python train.py --vocab_size=6801 --norm_eps=1e-06 --rope_fraction=1.0 --qk_norm=false --init="normal" --init_std_up=0.0349 --lr=0.00213 --final_lr_fraction=0.0 --dataset="wikipedia_en"
Each number is 500 + 25 x the weight over its row's rms, rounded and kept within 0 to 999. Layers, rows and columns count from 0. Numbers have three digits each. The size before them is the row's rms in percent of the matrix's.

# layer 11 attention query, 192x192, rms 0.0726, rows 104-159, columns 64-127
100:479496481516489477499509509482490544533546531467540544497483545487506517484523521505504550496463445512514535513456565559497508465517518531496534469508525467478530515485446513476513489514546505
101:491483513484518528471524478518523507501517485516529573500536505511508502467528509483565523483485490500525481486505495505490478508528472525477483535480524476496480481491509509485529552483471498
095:499505496486526482512518454507496480526532510473537549508512488524502547548491526540490502499510562523477494518509509488472507518530500456500525473458487466461495511497512457476456472514498498
096:488459510478506482493449516491538487476521546507505471449525470563505517483453564451527495498508535517492491518451527503478514494487496451506509489486539516504425465514500498516508486500530443
094:484506533498505512500555539516521488487458525520485489482525450517482505512546487530515509481476543464497476528505531544562539499483532529530490468520526478498515442519483534494527506482495470
100:484482512480508487529452559480503506508532489470494493506527485492505515461514511548521523516503540540513471515440521466490535487492489479491541480510476490508519502533506465462450453481536542
107:497488463529510498484472463473531512520510483483499467519501524451519490535486488485494524477437500506486474539512515493499483499496482506521486462520479499493523543545514465545515443508495502
109:458523478505533515508536522479501532536503507483511555494466463472535488538514506520510539471505488496498470505520523513540464528456492533499516477498500499493507472494507475444466472546484533
083:522489529481471508499477496495504532470556497490523503525469552511516486519491501485541494497490520532521493491508486478455483446474507458438517507534516452514511464519513531509514481479481449
078:491501519480474476516523474483507494483503508469519459543472489485482516495508525481492495526499482493486545514529513488481489462469523478463438506512507511515479499504516464501497544568475532
090:467491485483507465468526490509538488456499521471479513477457485489485533552499473468535471518501514486506499495524514463533494446489509497498469483504510487510506492573506557514518549524491471
098:467497506471501510487470517495511502470550578491453504435466544471559531515490507542481512507476532531521515486497482496489463470483497454477498460556511489474462504517532517481523460499499491
092:512511503518520520518521514461503503546497455536550483527535501497465472492518535481480553508538471514519453504514535490507505558541502505531577501478491525489531513473463455467468506498492478
090:479480533532501491483497450478479480480499499523466491482488539516473532503498537474499504462505505519475537523463514523463519493510512500522515497514519481471514512498529508493537467467514511
123:510521497492489529518494492486457526504505488522545511534483552531535468429525481529464540511511477499516520496470484538503521540471517514492498501472454486489508529455480472472493526482509504
097:532504505486512512484518492529475499533490462488485514496508516508547479526474530523506498526468474498500475460590463474531471476501458513476479540486465539539520494492477508497480483520507495
107:546483471491508527507499509497520489510488455525461483511498507509489529492521449479547503518545481480480467431490534477549573513523517517482492489535475507499504524578491452497509505528491495
106:517524527547464509542485508499512525514478484477453489486492575491535481511490525488491544527508476518552497464499460502510446503507490525476495511529555520512495499458520514472525474509497510
098:515520503493523532497448499493493475460514523533483518491514464490475549519470500509503499495479519477491473530527496523521475532558480515529508503533537514545521492546502512559507468481503502
100:490497524516450445469494450507485490498469495497544448536517510494510504502441500502432539499534483496490545513449488498504520529492540503481503480543540477494490503485513495516544517499518495
099:518480518527488511513489530447540523522460519488501512516505505478458469467547471493524486495493483451491488453516485477515490534520472512519518541511461502553507548431457521501468504507538546
104:497502461548507480454526488492475538526511506488503497534511490533504509481478538488524526470509468446530524479511523477525536470493494560527477496551534495464484450474517477509486504529492508
103:562484538473481501533549499541521479508505518508501502492491494505525496501492511516489508486458491533493454495503532540505461520510474537487470499469482474441533488469545479450489488498469566
100:558513540485475452528496492482511481479504443509493529501533500467462550529490516469509510528485530511509477516498476442504479544524512457526519456530486482469501501475502530514512494513511499
078:512512530507481496514465514509481507500533506488531499522482525509469485562466487524459542478523504474505494518509500474494543515502480436510477471520506485481499500474468518499492443509462484
088:501504499516508493513498455526531500544489466541491530477533503461493505495549541477490520516505464501517517510511455485514484523522536519481492484481512543514509516488487463483490460494479514
078:497488483471514510458534537546518459499475495457460479497493455533465492532462509494496437534470499460479495520511548511532488517545502509502480549475455504509523470494485509518547518469505532
081:521488535527488490536472503496501473491521472494505478535469543500501497477496504513505514440484473500497523492477454521446529469496467470475471480536519469473497474513474504535547509496497476
090:515508549505516479511487467461508500498494469564512519503504522512557545477527537468477546505544478531528495519486455486504475539509517518475501471507526522525496513483512460488505492530469497
105:498492494464472481513507513524486539493521490496478501490501464526478479559457491464510480486500499474484511492500522511536530505475511525517495543494503472528529479513483522521509485478488477
116:517472540461489471514466473498510501463504505586513537486502515484550531494521517509458536520524507527527523508473508504482500543502527496481502499537505480481489525482524449484496486519500511
127:494486510489472504486470474526507466469465523480481507507480493491527501515489483515494523518518483472516491496468522480535523488500501527526506535478553473483485500506522481510510455512515519
129:455533497544515487474497464490555483500530540482514523489474506525514561512507456515494514517464508566490514494488510540479520485481518473464532474517506497480487496521508549471549499491508509
134:471490503500513469532511511517483526512538511498511519506525501475507517505540478540497458507485473533468523516515497512494465495506486479527538529544515491492486503472513516530510440516530523
128:458467492542518505465545544536509539509490510502525470522500522496459495513472468489507508480485467479522494495474478470456467465501507546489478492541514512511514475504509513478486532453506528
124:493486502542467506506470497507510502508525549488491497461539517497445513542441523496518577480490540530491570476490476515449476542536513504503514492558516481490438530486488505498471505521496506
127:490512521506537520509496496502545516538486515470491535506478523479551481486573505523499530523517482484543459528508478534513509503500513503466505515476521523472522463433487462485527481499502516
125:526515503455552504494483446482477481508519480504534533537495525547513484460486446522540495516484515456519493520508482484518489537529477486502498481459489497514556502461493501484533547479492466
126:552529494498503478530510508493494509456518513507508512498480512520499494491475521540501472510449495525481491509496483483466519472511468495527485503527511448525500459470503489506529441531518503
122:533536515469467537541534473491479533504522510474525496530507526500469498455508520474487503530465483478495471536506496510514494543509454545504502514473466472504511501480516511511565524517485516
083:483526513530508471532527481507534531566502495518468513449528483476506518484539504502480539523507484490521504483502482472543503518507508518500479522492543516537496515506501471484497471486481499
075:502467502480520479544500467531554449473464492503460507484461483495472520483519519492550462546493489491445514537498532526536459512518513495490485523485473500516501493512513462535511510497543530
081:491518522486523489504504566488473554485531498462503484545464508534536481489477485526483503466481523484527510493493499486482484471437494461523500498499512452471512465501509526515526531486523497
086:513505516575517542533508463494496511493500481560520513512553521499550502471524493487511555526516447506540472503488443511507468536531472555495536488508503501504488503492508461455497474555465503
089:508527456485515512477516492507498511525489499456481477484496434498517491534518480503557447509483488475491457471543523490535495508521495531500495548465475532520524518497488509487471485486506523
113:518527498511555475539467529499486499518506477479489529526526492518417508509489503518483498515467524529503462528520450471500485492541506433521489481521467510468447489515524501473487471512497506
102:506534484494492526505493483517547495541478479532472517476525515471540517497550505466478508514481465516508500460555490517502491525491503495481467470511492507527464516519513469505517489538492473
105:521502496555485466512517492463478548499444521555507521506514535508519472489472511519512496498536457472569510502464465501504490499486518505533483470547560518485505485492480492509508485489521508
113:514519466494486485462534539490498490524483473488513487493461510514547498515501519499489469543518492544489526474511499532502486530488479547506498512489510502519513495472454512521448523493490453
123:511524502510490480483519523514524489483495533478489516490521512522507501486529492456542518484547488497530478534516442535501455511534508520462504480514520484528515509494530464512522541543473520
128:509511511494484505483527499490514528539471485497523506520522516555519515500496502515465507455512515441517497507533494503498517469467461479499492496500472507506560475482454527511524496469478491
123:525521522495511483501488461478538469447489528480494562514464454536485550516499517509501517525479513486516521510478524504529511528526507484521523522479510469489509481477497513498520516510497487
126:524490480492509450479524514517492465480551512500523496482527516523509537521477530504491494541508481514508539518537499466443471502547519514498492490513521535507511495493468492489492479484501505
118:493485529531523461522482467529521474511505532502438502463517502501498539477506540490464478531492498499448518501482559453538539494512479524519540489488497491534490480503485488499474478510489490
115:486534448522486514523529480516513520550473471501486494482522496522478489515509504497491493525502446525502484439538504508514524539503543479534490475497491479507534498503484530492487536462493500
119:498472536475523484503479507480503531460489548535491556479484498510481517528477503516481504493492564493487451541461509486493474478517534497515531491458508516510492527473534497475518463504536553
# layer 11 attention key, 192x192, rms 0.071, rows 104-159, columns 64-127
108:469481513470507489479521529516491510561482513488539503493504522487518454485483507529496528511512497483518490530502454506507546513489531514518520464482525544472501455483476547481503493435492506
100:539465532481522496522488474522532484527528448515517499526524505496487512523486488500456474521469483515493535515540503427527518511512464460519494481500456490491499535525470529490510474492477476
099:538500483488473499485498534530516520511488488493466458443520511474458494487503570550507503488481494523472517466521525522486485550490464528501500485458516559484468524483488493468486459469519481
099:493499498456460486502521505520543529491500514508507482507485539506533510498465497517536544491495540491480533464499512494497532514523449450510538526491454490523467517501519575522487496471544491
097:514520571512528518509503461498531497492492457503480500520475495462513534482496489434453527480513470521512478472478468522499471510498504475487517508485544525494485533483546486495491519468484509
103:521511522495471497494552567503478508501504541470484519462504499493552435489530514463513463475499501504474484503516498542504513514490477493486499532481479463512506479491435492517502471497528521
106:477483517514522539483495541530493547505500520513482519522464476513512440489493501529541542455518484518535455487505487517561494502477473500469504507513477496476486491488517524518485479494536536
113:506469506510500503438510454495544469510461488464507479533509517553498482478521530448508529530488483469540539492477521500513537469474521507483525476483525541514497530528493452484522485481484475
081:497492471450515522488557490477519509479498515431457510492510469464468545548468502477495515480486484503479532513475468490522459553481477505484475516532524491503472519524522507503475494508544531
086:512466529524511504561492502504468458486539562509461507454496563526520522480487526515545515508486481521475543475470537514490521490488500509479481511471517498515476550475490508510542470498511524
090:501462495520510525555532475500496502494544522417506501491485527499479476524497502431496538508457448521495544502456517525494485474508476528447473509507510529478502531492520495505505493526538521
085:493464479513446514520557503474498496446514457447514510513451505538511481527523513469543517460467501530473515509498509502483509492474502486472515455511519479498511510493480521534514496518521479
055:504482483447516471482501529491500524535453448510485471467544485520481465482494463515510487506525558474473510454538499467507503536529509521529485499506490487498475465498481556504474441431502458
111:502487505471517531491502515509479493512465468519448499495490453507504485531497466528479490495495549517459517499521506470526489499532479508578506486478486521502511535501501526516486479468488499
069:490516510490455490480506503511507492474451468587487536486508452464500508530514471509472502470508515504522482523491491478540506535493519488541476485493494493518497474523454533506477471448503474
112:443491485507492480496467522527521494487547523452473501493462539457517496515490516476573483459444498497502503484483498483511457466503517488444510508490520518526517477496529441481481523559471511
099:532485494506452507487492475467466490534531514509462473523493489498504487476497516467521513521514483530504480507515497521488500524496466450492462506519538483446495533497496458491490503505497468
109:485506499510530513499484481517497498535499484476551476523491491578523460494531469547521534506508495485503524534496520509516519478482498485469499457487481508509503453512438465480512516481512493
101:496499543508490482489508463509531494496535483510476477445527516470508502498518479475498504474536520474513518488455475431492524477466508496517475506514493474467502505504511540458478529499490518
101:549459460513502500465541524546497491475481496519536494510478526496479465466514468493532497543517507470546497514506463465511500502544480542517486532475465488506500498528479539466449539500484429
106:516537533529524498501465451485487487499515506494541533574508501495449534433509495490545490564487476478531546543519483544487510453487520498488506494516523515492544445508512493477497518483454499
104:499490516498531534446477532509468524520526527521476523461509538500565497453500528467542478531534512503512502511524493537498531521504509516479506531473506530511489501518504506462463501496477495
103:517485501502520493494512490490472558503494467502498507472522495479547483512522533483491481525473506510493512513466479485527464479482523524523511495499490495518514556490462428507520481483534467
104:558473496451475509520503504510473498482483480447469462512521527512489526507498531495478480481475495486424497507516545530481520505464497478478466505519487487490468501512486525519476496459479513
088:481523461527470483488513540503544507501491504470509527491505527482506558529492532476566485485466466536520473461497488527490439479536513501489512522510532520521480463533463514492501496533551538
090:531459521504523505500500441518479471513498470535532468524483495522491474492525454518496485513502529491480518506512521462499574520503480526536476496520477487514517513530485514474517534473447457
078:489495537529468536470474531520489507498518505482491477470535509448533533539503515449452559494519522461490457503541511517485456454489504518454549528501547473496479486493517501519474470539498497
085:501517466489501505466525465515505520491501495518552516490479495478529464533478485479520476527504501484517503476461540489548529486483508540500522497473471514484545527489469497497520500488551499
085:505490523519529526468497501535483487546487472552520484551557490514527477495515485515485531509520484490487488512532498456479513537472456490530487520491529477512475483527507560503437496453461457
099:476439498485494517490459487497496482459514545526508477502512536467509477499493467489521500513539515473489474504456516478486537451469494514488484487477445520494474509507476474500544465508484507
103:505475508484494518488499520507465480539495437570501489536535484482495459490520464497490478484501505506512501515514504459504539546470495515540533504511505474491494489544493547485456553451460435
106:523503547551509521542497443518505513510472525470494481516491495515528520508489543467499508520531526480483532484538510558495491481532496472488507491461504430483509527504546435489545474533515494
131:512522492552528476484481461513511518502481510493498523509511470529528514498499492498457495528470470483480533520527499550487494474508494461500497463526520465483508502502487513495528478509480535
130:531511511480503477494488494505533503456489518511515489506479523504504588503563489508490485505546494507457493519483533477516517520444484506493524564535504507513507474489480536503504459504498564
119:458470543501483476501552482513494502496486521513493513488513536487547468461522449516536545509503509499521492488498521509470508463533525500513481486548540560491501509476414539482500510448483490
123:439513508544465492488471513503501500466506499479492491500497503528475469523513483488528484509474521522485510489471521535477467489510461513478475481537488506501476500514501517509471471518517509
125:543509493463545498517495489505557501497496496501519556484513485510532513501508462526517510539482514467492494504521460493517505488496491530473479457490479494499505463537507470466534483508505470
123:487514512496551551477521478496444488497500452489497511493497446564490524473535469471484485533451482489560498536505511502527512485496531483493462501444494496518513480545504487501489537474521477
126:534518499534487473529474510507503504458515482501495503487501527477474501476511517528521446487464532516480491475501481470457491509549502489514459492476494468502478480448516535537498483479507516
120:552506534459494504520549452497504510471512511435479518505515507513486504491553487512497503498494499482552488495522459504471512479490468513507476500430453520514517500479465494496502500496502489
075:515505466564488494504479417492472460500488477508506467500485493553526483513500482523534493521498498502501508521527481509516533502481512485513501477510462465486546502516490535506480491469501467
067:527520515484475501461536551511500535510499506532530484534513500527502452503506491504437512515534519510498523517527497498486496499458488519495492489497477488471515518499516508484483523526478465
080:474493462514474485518521511468504516497507535466481509492492505451529560515476536475516503510507455518500498491464497516514493494497502464483536495531511531505500514493482431514507472510538556
085:563500535523544497489474476523448493531473471532493503511532464531525487494510480526463505501519514482473516520529471508477534540510494483539460518454533497459501494494500537465467522491458481
100:435532502512473473484500509504535491479511522469507528498513502484473540501477544465503512470498512554517516531487509562500416461514553460474486478520504527484487497499529454531528506551540533
115:535515504454485486494509520491491508494521507508526481516479534451491561520481504496490494494567515536514475480449511494505516532460514502484516509494492500503498512479509498533444544504566474
103:497493474505469472483511515504504507454499570558528527478463514484526571510486504494477499455512504502495485501472491509476451540487504517476506508500532513497492492444515521484500480529512549
115:508452508495478467490487472460491513510513471588513497504485457497494479501508476516492485522516491509513474507484491443528474550503546554540511496474522487518497478511521538448485498478488463
105:491512505490550478489493450478496484496517508433476483525468468513543482533467506524479516512527502498485516495502526456492528458503528522499518457507498479455506490527488462508516521539474468
117:517508506515518511544448500501484474454490525486491467492487536491523465506519462514465533519473497488468522522493477487462506484448508507475533476467488529492449495485493497471504464534547483
133:471485483487478481542503522495525511482504489508502497476509486525472507465490518518525477423525481477536503520537540537491512474486477510509504480509472465528491449517452519512519527458500446
118:481522491488525536469486438467518523523514526452504513508486462494517556513513495476479554540499488476520506485512527444510512518473487476494499506484485496509506482522480508504471501479533476
131:494470450457510478476500528519492482526491522497510471473498515512480550539437522543513470510509495474494488530535500501427492488490486466497570529483544487497535490471489556490478492478492491
119:494495508533497438495494495529533528494511505480502467526523488512504502491502578482505486555534531481478475512515471482520513540538504509501583484471504469496460518480509513474477467516505486
115:510514462499471471514532495481464510526521515533472460479546523454525503489494550471512479525471473484537482506493504481509477541499516554484520522497470571511477503533485471501456534482478515
119:529524518479482495500478494504503524493511526536479520501514499504497495493528470527493550539454492494493499530522509453486501508474496451525552523500502472502466528473498522486500494489515504
# layer 11 attention value, 192x192, rms 0.0733, rows 96-146, columns 64-127
086:483522426480482492491474523503476538510446471476477452490528513502533466501502486477464555506510503496485512514513462537503489487526498498504499535548543508486481513500514517501490494496517490
084:470478459493484490487486501469461459505474499488465514522517463491476487497454495535511536481542432500495459472519548521503543531469522471504516464496527479476483503511481506493490491495528511
101:480516488498486482459504462471468531494488448499499493536505468509442514495472496471516515461498460509524513479505525529465453492454509476520586518526504457499529502510492514497483492512534505
101:468465515487513524511520496462514498504505482503500481516478480536479516468517470483476438507477472526517470530446510494470502488449523436507519491475455513485519488509512515543506499499544501
105:496492465495496534530499517469481490475486502502482456520534493460510496504493447506505522511477489509459458523516535510464487504525514470499456496506514495533481483496531519515491483511474481
097:484511498499528463522515538536502516527505515495519518466443490507514469535478498514488455517547551475478475486527471487517516490521525486510511493478501481515485534464486490456466495505541498
089:502522481508459509490445495465505468499482492495500484489512509477479500481473486530475497465520561503480523467530448507479500489516484533498499519523545491529515523498502491496474511507488497
096:498490504520488518504465530463490524490485507506510497489517518531511481506481505543494517528490502525499492466514486494497595567512477549487521519512517488483518490495485485503488489514489493
100:504485493472450527534518481469515481527511484512506521544500482526525529510517544500508511491509437504496490464539494489518553514464536486498545481511457500486462449512490509488529482519480530
104:509468512544457486486489431512507429529502511487498516506487526503477488466506528519513476470524509474507497454480494499477506514523471484492474511506482521464490493484527481529521501502505481
099:508543508503473500481523493448519478525456462496520482509495501530497520511461525515459463516478476500495512522510467533466504493491484528523496507516546461457555498498484489495475485513491455
097:500471530499527475530504532498422537486544466507499514489456486518467490491524544477534519475526490476523489450555507535483498475506514514481514520484530557508493512496543507474483530498505476
093:501485513508497485497488463501466485486511475479475513479482507501460478486492531456539443495467507467471445511472512500495468513561505512500491492463483504463453512513494475522507474499474482
104:515495455475582562501496538473506550439510514511497486469505524534456499499488516527543512502488568509460493491498516471528539472504500509475485523529501506521472531551495499526499502490476475
098:481469552504510495540484504511496460503532553504500470533513483502509500493523503543512516513495502505495537481500534487487519482471486506488461496511502549523455533524506500453477517497496505
095:532516493525536529470503504518468581512512479510528533514485518517512519498540519437534508525466474497506469480524486484477470486502472499496544528471485510507482523506511486479498505499517499
099:494461492478480504490513489485485475457495451502502513492514512548466498474497544488519471510492472458530466451460491493534501471536506519482505495541480470475498516501489501528526504503478528
108:502480477502490529505500480510493498510504475492484523472482507471526492500496502491479491463526518517481487511481456535483473487508540483513491504504447497444485540487476505509468471508465534
096:442549462487504509503520531452495517483464429488515488494507446496493519495487493514488510465491480553478537483504451504460493502475455475520526495544513488479508516500474512503505470511545525
097:541451516516493485499467485470491446487485500503473519472474496484453479491457511462510474464491494441525451503459511507499488475497538463515526510433514501476515488480500495547487504496476505
095:513473515514494527479451485538494489537488501485491513474532529468488523512496511536511532491514563478443510534540559460496482503509497518508514508454520525514502482483503487551507492496536467
098:482532511498504492496536543494509488452440458496492483496529448457502492503452484483447570452502463509478516533476492502484462484488513481545496493483568521487514485460503515521533480513523542
097:465495537480511469543525485530516437486521523497520499511509482500517545539455475495485489490494525504487532468488523479495541486527536477514503462507500474510479537492493503534516497522517557
098:510469471504532498513498494529478531540524529503498514453464541519500468544524510471523481538515543473519491504487460504512471518481535490480482502460498502467501531523493521511466515473514435
093:496463504500553495518527517504516476449507484486503515463472456492486499537488520541538489439497545466512510539513521494480516499509463492522501455485490508483526475509464492509482492506489510
103:493512466494501498473510489452507488463494542507505520495590532520523520497495496501532518491480478494505518528508543486541468502513468536471487497506505466610499482510527498466503527488485501
084:499487489510473507487479472510516476489481508500447454488493502511484521526499482455493470500511489476529480485473493545452482477477508477488531489537502493453502496541476513487524507501479507
101:504528466474521482491476508511534457514498487501504526477483493475527577536513489490481515499504488490484525467504538474483547485438547467511564486499477500515524494516476503569536500490511562
094:504492467481473503479473470509490485516549475505509483514493506561504513509504530475509419511499500484555490524485532531532491552507552530472498483500485441471515489494479514517479501512477434
104:531462476511499507500459466496475492531499538501460508505497498523506497518454460523490484509539490475515442469499486548504504544444553481496452521474497480470503529530506515509509512480462498
101:494462503474498530521532516480492499454515527511510523502525527505467464491479510482562513494496501504542508495496502494538528502543478530482535497483540465505478462459457502456470506492482474
099:502448516521488498482466479520486498505532481504511499549524504510476490475506469498495517496499526449490485465503495471516474533498457530501481531478484490522512526509529494486483502521494502
113:519511531509508502480492520555535494483550465507451478494503483505485500496497506516524501535511503469522494496520530535485488505476465497502538480492458509504512500507530489465486510507464510
113:516563486539529506497532487501501508516476531507486506473523523523510521536519506496543480522513508456457502515456497497518534472498507553526505463515511491545524517475509498476509520496480514
103:461529465510453544514481502474503497543447507499500475527517478490483550507499473478493481484485490494488427485468501545497482501481436471524495469506515490492499465499523507511501482490497450
104:509524524487464549539526500458521518524501491491507450478466504472502504504486523499455517490523488459486497459514497512511495497467489499516499448523568507466499495492471521509526473511494479
105:547502432504526513489466502491477458493477493497506469556472470475478495455507500503507503465532478479517496471492504532529455515478511498490516519473501525501536530528497519510484501487474495
107:441524504478518470488568526509483514499541512494505508462482507521509471529504515459509481475511461526475550522484513477561479497497523567503488489492527501454501487478485498476494521493479488
105:541548506470496483472507504512511495483485466501523482502437496492499507537478490527450523495498523479467522570522479492489491522528460477516494476510511532499530545498481498510484488499515513
119:438463493529472554494500530510516505507508536509502533487502484532506491517468503509520471506490470517533499532516548513525499515469478508505482581518503486521490469482512498497537481514493499
108:511473492491505495522496471493516509493474525504508509503528509518516514510529525474525471521502476552534495467491525509474531488550576481485484525526554481515487519540503498523525498488536481
110:504475468504483451503561513520492514519494505496510518501503480558505469494518503468513484508525482479495538501481487468518482500496506503498472514500493493459509498492506508467469515490509503
095:491516525542483484497512543518497510513501519509530503510493468510523481531521511499476493474481483530498515554500528498510463505478484525532525502477484492524498437518497478516522494493517503
097:513513468541476526511538496466493479520483519496491448472466468479492522476497514525543488483517444487486479492503498520496470483520501493527531522521515483491509483470462525488490473495550500
107:490495485532478505494520502507472537504547538506484530492552492535469552494505539502484528491517463500515500520469456515482484540508510482496502498503517511458511509517514493467528493526519510
095:515491467496517556507508523480482488479505521507520474446459526536432518492484470517530427515475494475476465488459486513529497471518494477499515513505523469541534473502487511481508506483535466
103:448504518498528538510535518496522473480468497501514470523443518487482497497509480448516498512527528491471471510510525474535476509495472493515492446473494520506539436493484511544522527495503496
105:543482545490465482490443479488523508530480498490504564493525482481478492506457511520467510489498514476472531495495479550502540530462532465520507472526512487512522505508496474465508486523444508
084:500497494537491518493493510489494503530431513491477498444487500489459480514499515497540463507530514480498490448493489477494471495502479489531521498538528493514501475500497513478493504480498510
102:448516499521517459566503517446480501503536523506475495533522542521530485476559492489495498494487488523510498470469502479491515464463439507497502483478476492516464497469529492490498525491477510
094:490500472487499529469458469541522500578491481500510497476490459490526492503526532503507466499516490527498500463497469483470457522447471506499527533536516491442474532499497511502479475468503491
# layer 11 attention output (transposed), 192x192, rms 0.0722, rows 96-146, columns 64-127
089:495459447500508503520514517492501481507479480500538495532518472481534476509521466473489497542527517468528516468487490481535549478494505561496535519497486524503502495504513524532471457514493470
082:469501471498496486486518491507484470525473459524511458522526500474516444531536494516518516485521483534519474518486573473534532506455489557479494542454532497512506469535504562533464525489530482
098:515523485522519460462528455471504482472501468543490470506500487467543494488559526467488547510441459498537513514478539507493509545468487492514483516506513501491492494481530520522472522487500523
099:518472517494522536501517486474519494493540507556489510523468515519483529503542507476435485479465482502504496539506503485520529527465520461525486496479486505521467491493524481509540503506471512
106:486544514512556536473482512466467503486519499487500512494502479459490456520516480495494508510503507485475484481520470486524505477475528488511457482547489505529465476488542501521478478519467511
094:455507505498498491555501538540547477492475514417516479494478487504499490494498503509485484544522518495450546519489503536503485446525486477428486510464483520520531520508490487475482501511560498
087:513489529536471459491468481471504493483455472494471509517538484486484481485502516510550505536486521476503530475498483469479526483490506536501504515492521478486543482494479573515479548504463495
094:540471537496487416506494500486493506472489481469516489473524515491447525512497508521526485464476526510509521459499508479478510516509486487508479518491510461522514472507504500536529518527480509
097:495468475529492525517516496483504446504514516509489494503504537474524491520501486502516516438500496487505511512469521462518546516477518488505498516493480487486458444493499476502502506483514509
102:523526519488477450527485445497491521504491497405493507532530501549510493527495509510524460488505531521485489510517492512476523462479481501475502473447489502516537518475480539525501464549512492
101:484499510528485488497500491439498536476504451529473493483505513499543489514501511509504518444501471493505536491519461490484542470438504525504481488487484505496488489478495548511495496480459472
098:471527457491514533534520511552470467500552542479507525515463497510480478479498503515509535514480516488475490495465513548467493494519528489444451518498547547513537486495523474491517531524544482
091:509524533490515511492505465508411540505513454408557516491528462516520497476469558492513460518486525528511504512477493504517468501499501500485521465491503487493491496488487481536483429553526471
104:513459509459549550449503553515472465521498486505511515522513470525447498464493492519491493535474523504504477524462480490500475516551463505477488552531495518518509495530538478500526511476477474
099:493493485506520544491518520530464487532500567505494529540488533535475543472509449544495515494512477497445490518472526526504513476508470516469479501535492514508483536488486442469506524490549537
093:521540464479497531495493516548476529464535522527536520461477506510509534491475485509456527533461504506510488497498446523486463526505524463475500508517506524507482495472503429490540486497538500
095:496505522473510515480496468493483489493526473533486488541556510508516491500466526480509472513473530521554515514449527521523497499459499509482498563489503522487519514484511541510500516465476501
104:517506484506511561505487466483513501491524478470523519477490457449544500499510496471503481518505536490472536510504472495541488465504484504461503491502465512476474520517506513507488422541509503
098:515475511551507473517501504458511491481493436523503483508505491439521492539543503471508518498462478501504510467530480466472502503472502524514476538538549521484480475496518517528486495539467545
096:501516485500506493501508441501512511513494481586513491495512473520508477485472551478525512488510496479527500527466503476536533521477487495534525481445493485502539468529491576512468505433479448
096:503482498445502527478489488509486529489479523503469550458499427536498523487477501519526483557528510474465467544514505503511506520512469514490555443469454490530480514556491527492480512522495465
103:495468488531507524520519522481505516499461502602496499494513473444510465536483489466514520491526455478491493461470512492542510496451504540564499484539550507510479494500530542515475465462470511
098:496521544536512498488500493503503490546489524476452488515496500481558549533518480467492516532500507493451520511506537511495505440529462459483473478521532484479473543497527515456460522505513562
102:461500466482482515506513490537517465517525498469525495483457512536507515487490480493471510517531536512501521500498451493485492520509512471429499491438450508484519517545482517536529494520546427
092:484485520526534505509521490505496526539459473501534520497493468525520509547485511504548518485510489484483491562534521536496517478518457519508525474505524526495529468520498521484451486504516535
101:437507478487499484429460493493472518466476515514504520490489493530523485487485471522523502535480512484554486508503504524503459492491499489506496477516488511517462516487514501493494571458509490
085:503508484516501485447508436481521502519507502454559486567536523496536535533500501476481495532475511490522472510466460484510528461476481516472535486462506495484518526496476527515478474473474469
098:500505461509468460464492520478529461514479492544449456480526491480533557553518512475478523526502475518499494519517510454492494498511498482522528522496554470483502501517478478464517546461455486
097:480505521486490485441515483481467472514532471412446474492477514531513512480520503476459489498480546514539477510489518506471512504506501476462440476446461476470488521508495526501509548535497480
104:489505467496507498470503506500509460523517493490516470535481522511497486542540497519489476459508506498510524503518487467519500478464481494511490509434463481505488505508482550542532487493505458
101:478501540467502466490505468521534517502490494475518480528522507509450455476438529506505508531489514473549490497465520530489461522546490493459457524492525479518566451501506526514466541487497494
098:525521507520527530516512522547490498493519508509468524545513514534491448494508431483541482524501515446472488489456538505512555525459508517493501482475469509483498518519493543521509545516524509
116:540534497510488584472539561512485494498520482515498479518487494475526491448550472517497490491451455482478486494520520496482453476440510519472501534497503505497504463481517469474509497535508498
116:531471517477461476522520481510516470457505492613419512486449459525531479500517489488528509461491516468508511523481508543500508492468470524573490516478492504532491522490521504479494521481485486
106:505524527506525512486485470498511503481530472506472471541489511500495520527582448528476477461501494518524523522476531518524506556462491451529445449466482507486472482488472477528535504541495478
102:462504516501515518539466462493505530462507506443532495499510495520522497493448512486484480502466539502509501518465459494526544477515488499451557430448486483493487514500498510517499476544485447
104:555517466506524533515493483556474470492484490504490476548511510475524505518501476483489508536495452487515518501501495518484514526469508511544512484477492513462486508484489610532506520477505459
109:448469508477501454495490539521494541532478531482513492462526483500505509502470528458483488517491495483560525510487482480474492498533489530465545515531517503478473526489518503517452495494483486
106:472447468511514514472506496468502524507512519535514497468515483469534506495446514482525516526523502462475507521469481497523521489481514506455549489498491514508489503512479468520468499486482495
118:505485520539524507469497501495486490512514494507508494533507525525491478482517508517517424499460486514511487490501531490511455549501498519520448551539515519495473458480489527515527463524464545
106:512526473536502484509481456507516478483480523490527505501512508549514493539473515512471524494527498532520484501502459529478538476548521496515477522459493494473518505518509521503542547425497487
114:439510507496518459478482521508467497499533504518520520483517485482487490533485531490492480519462497509481517493533516460481486522495528492500497544528525501515476481511464493487476512481515533
098:476493501482528497458507561477478504518511515563549503504491565439503515482486495457489469496527464475522497494488503509526448525510522514519505519537492517497459512450511445502487501498471528
099:520518508507514485535527426496500491505555496502512480517465487525558535492457489486488489537444497481462523528456452524501561506507490475505479491466483531489489505473471550532498497515501519
109:490521492504468510449498509481459528500506532489519491479482512526476499528545512529499495499487507508483506491503438498458505512470531504489450485525511504515478505460477482519513417542549480
095:497506522485497494537496454472497492498529535570534517464493472550497465489463501525506505500517521489504489507483489504541530492489524476499489528510515552462512414534455511534525533457494468
102:488499500498517525496541479515522494506493474557498507504510484461490451558488498470485524456499477468515487475522577476545476550495516501525498500463537481465492501489516520496518496515491466
105:518512518499457543473468510508480464508505511486485542482492508502479502448551501519515479481504541528465504507480502495529472516485502482468514490530454496503459511524509449509509513533480502
091:481473530435471498520501499493482473519544488564494546491471487550512466476496492478481486528495518487499497543521511471508464520508519493532509513435472515484503469499491498529528533524508432
105:483489526492477463557502524478472494458497501457492495530496512477502500487560478495507502459495482510540502511499525522497468471519481495511477456505508462524503515465502430451491491507515512
095:459515503500526491462495502541531508517530509479521504529451537481507520474531486487522453534489489488468517522542467428478463499448523532467508486449440524494474516464447495503518493568508495